{
  "num_hidden_layers": 9,
  "hidden_size": 160,
  "num_attention_heads": 2,
  "num_key_value_heads": 2,
  "head_dim": 64,
  "intermediate_size": 512,
  "vocab_size": 2048,
  "hidden_act": "squared_relu",
  "norm": "layernorm",
  "norm_place": "peri",
  "norm_eps": 1e-05,
  "positions": "rope",
  "rope_theta": 226000.0,
  "rope_fraction": 1.0,
  "qk_norm": true,
  "attn_scale": 0.17,
  "bias": "none",
  "tie_word_embeddings": "early",
  "parallel_block": false,
  "extras": ["some layers without attention", "local attention windows", "shifted keys", "gated attention", "capped logits"],
  "init": "normal",
  "init_std_qkv": 0.0395,
  "init_std_o": 0.00935,
  "init_std_up": 0.0395,
  "init_std_down": 0.00935,
  "optimizer": "muon_variant",
  "learning_rate": 0.00753,
  "lr_mult_down": 3.0,
  "lr_head": 0.0134,
  "warmup_steps": 0,
  "schedule": "wsd",
  "decay_fraction": 0.723,
  "decay_shape": "pow",
  "final_lr_fraction": 0.1,
  "batch_tokens": [8192, 16384, 24576],
  "max_seq_len": 512,
  "doc_mask": true,
  "train_tokens": 106900000,
  "max_steps": 7115,
  "dataset": "wikipedia_en"
}
Each number is 128 + 32 x the weight over the matrix's rms, rounded and kept within 0 to 255. Layers, rows and columns count from 0. Numbers have three digits each.

# layer 4 MLP up, 512x160, rms 0.143, rows 507-511, columns 0-159
157100158151082125145144134089116146124199117116126156100131115156084123121122125152136108086135124145160111180127098082127134104128145111136137088110119128134134140123132165135191131184118116150152173123075093101106100132169194120181091068096090091138104150092129055089160126142108146119131052099147100182115121104142066126132158158091089069113075096172112143132160130135082168099109143129117184169147226113114140106133177158137119163127134154157144153102117146170166143197121163
172117194103139034098137140131125132134114110084108148173085110127146169178163087052104161192132150182128192129102119194193135113157132114157145155078121116164148102113157150089162112161113138115154104137189131131156106147147100189209088071105126175147120039160110145131100085118125140153120119112079099106153136059171123216124179105115109123118101156160100175079113099058111149127136168154109114138172096080082054094164119134103113170143138107103084164139150122145092173071132126
214153059106159106151112082127115162127130192125130075124095088077131126134135087155119107129137142143077154133202155152161091101097120167106155132096131160077101172137140123080142092141114142115125111097094128158145135092127143165160114150164107111168106082180123113112107188154132123108135138127095134132121134119113149204080096097100126118199132125157124106138104093112143132154138100164133112173160113114077081140108126111099132069184105130144128173135170135094147131167119164
109150107133149119106103096159110120094172118129131163076172139085126194068046110155116179122144129188161119113135146096151120118128107120149110148085104192112116115116155132112161145128138140169130113143107145021110105112126116124131152104106094114111088136120135106137133120179204056139116094066097180209160127144124120139112092059064117112105153108111118178074138098137112175084094149114155146110115164209139172167126135126117139119152113114110114115162188167148132103111168097
123161101091099092130122148139187154080119184133182084146149150127139139127122150123079145119149203144095099168105154149123105103215103123115088129162176093155092126102131074118083153074180136168143087115118090160123158190102084160107075100103180198094139097125165138175120116088089142137121141102090122124101214090159158154117061158170145158135139129137136130079139102179102089142116093114099113147159129131130087085123120114115109100194099079147118137150137088155122143087043136
# layer 4 MLP down (transposed), 512x160, rms 0.229, rows 507-511, columns 0-159
108148153169135121101098097166112121123142128123115133061088160154079135171083094091141129119191165143109196126094204138116149135130075159132134082115107096109101154125103101100096138142183094181093126135149176145045030120113105119141109144147098126138082101099134076133168143144122128125140113145108136139122109149145146136148101150110122086104117120160159134128142184138090106171131125131155128110117153171135180127102113096126149079190167173134155176128171132127152151155053082
118165126103147088100077126171172116145135173068157115095107156156123104136109083205033135095181114134089157176092111069101162125142087095123104097152129091184156171155156095151135102160120123105182232144140131088142152144150130066105141135152123131132133150121093126111131105169128109157115135130160117136121126146073076140142064083139109212163124157127141090156155147123145078147147108137086085164089105128114138125156147175130134085167166117184135098088096113102127121102133161
114128160127159113124149196072081126084107084141145176064122162090065111115114114129148136134140146082102115112127111158119088093108125178117124165146156145108061155107077131123144115146141132103151151112186151197112108115115158155142112157164132126100098148169135099160136163190112130102157149111107095080172194157126139154114170099123077157110090121143117176119154118139139089141147129138082138115183109128104168123134109097111127095105146141093151135066131171135124133116139131
184136121109127178168146106179089081109135110098124122146099154146130154106124088162100093168065124056129110094074076160123213142060118109097130206150143074125090051143110149135136135166117144108062082172094157211170111127102126152144072146162117182143129121118116110195145141068131085144158183137064106175148123155090110128117168104184112109166131137097111109177139201109134142149158150137107106160099110101144117095129102182115055146111145142078083150167120146162120200169052163
135179171085145107124082107158139152099141187125114103110114062176174103111092142111103093105106126141088106137108121128146127142093047129155171146070110115144128106103165142142114186107130129113152098143130122120184097157154122089105207104136129115098151138134205165192111160097154114103152101156111161105082082081177123127121139092142094066182148146084149132157152094157123111118153116085125153144157099151195128152109133107128100224101139187066088049139131127157061170150196145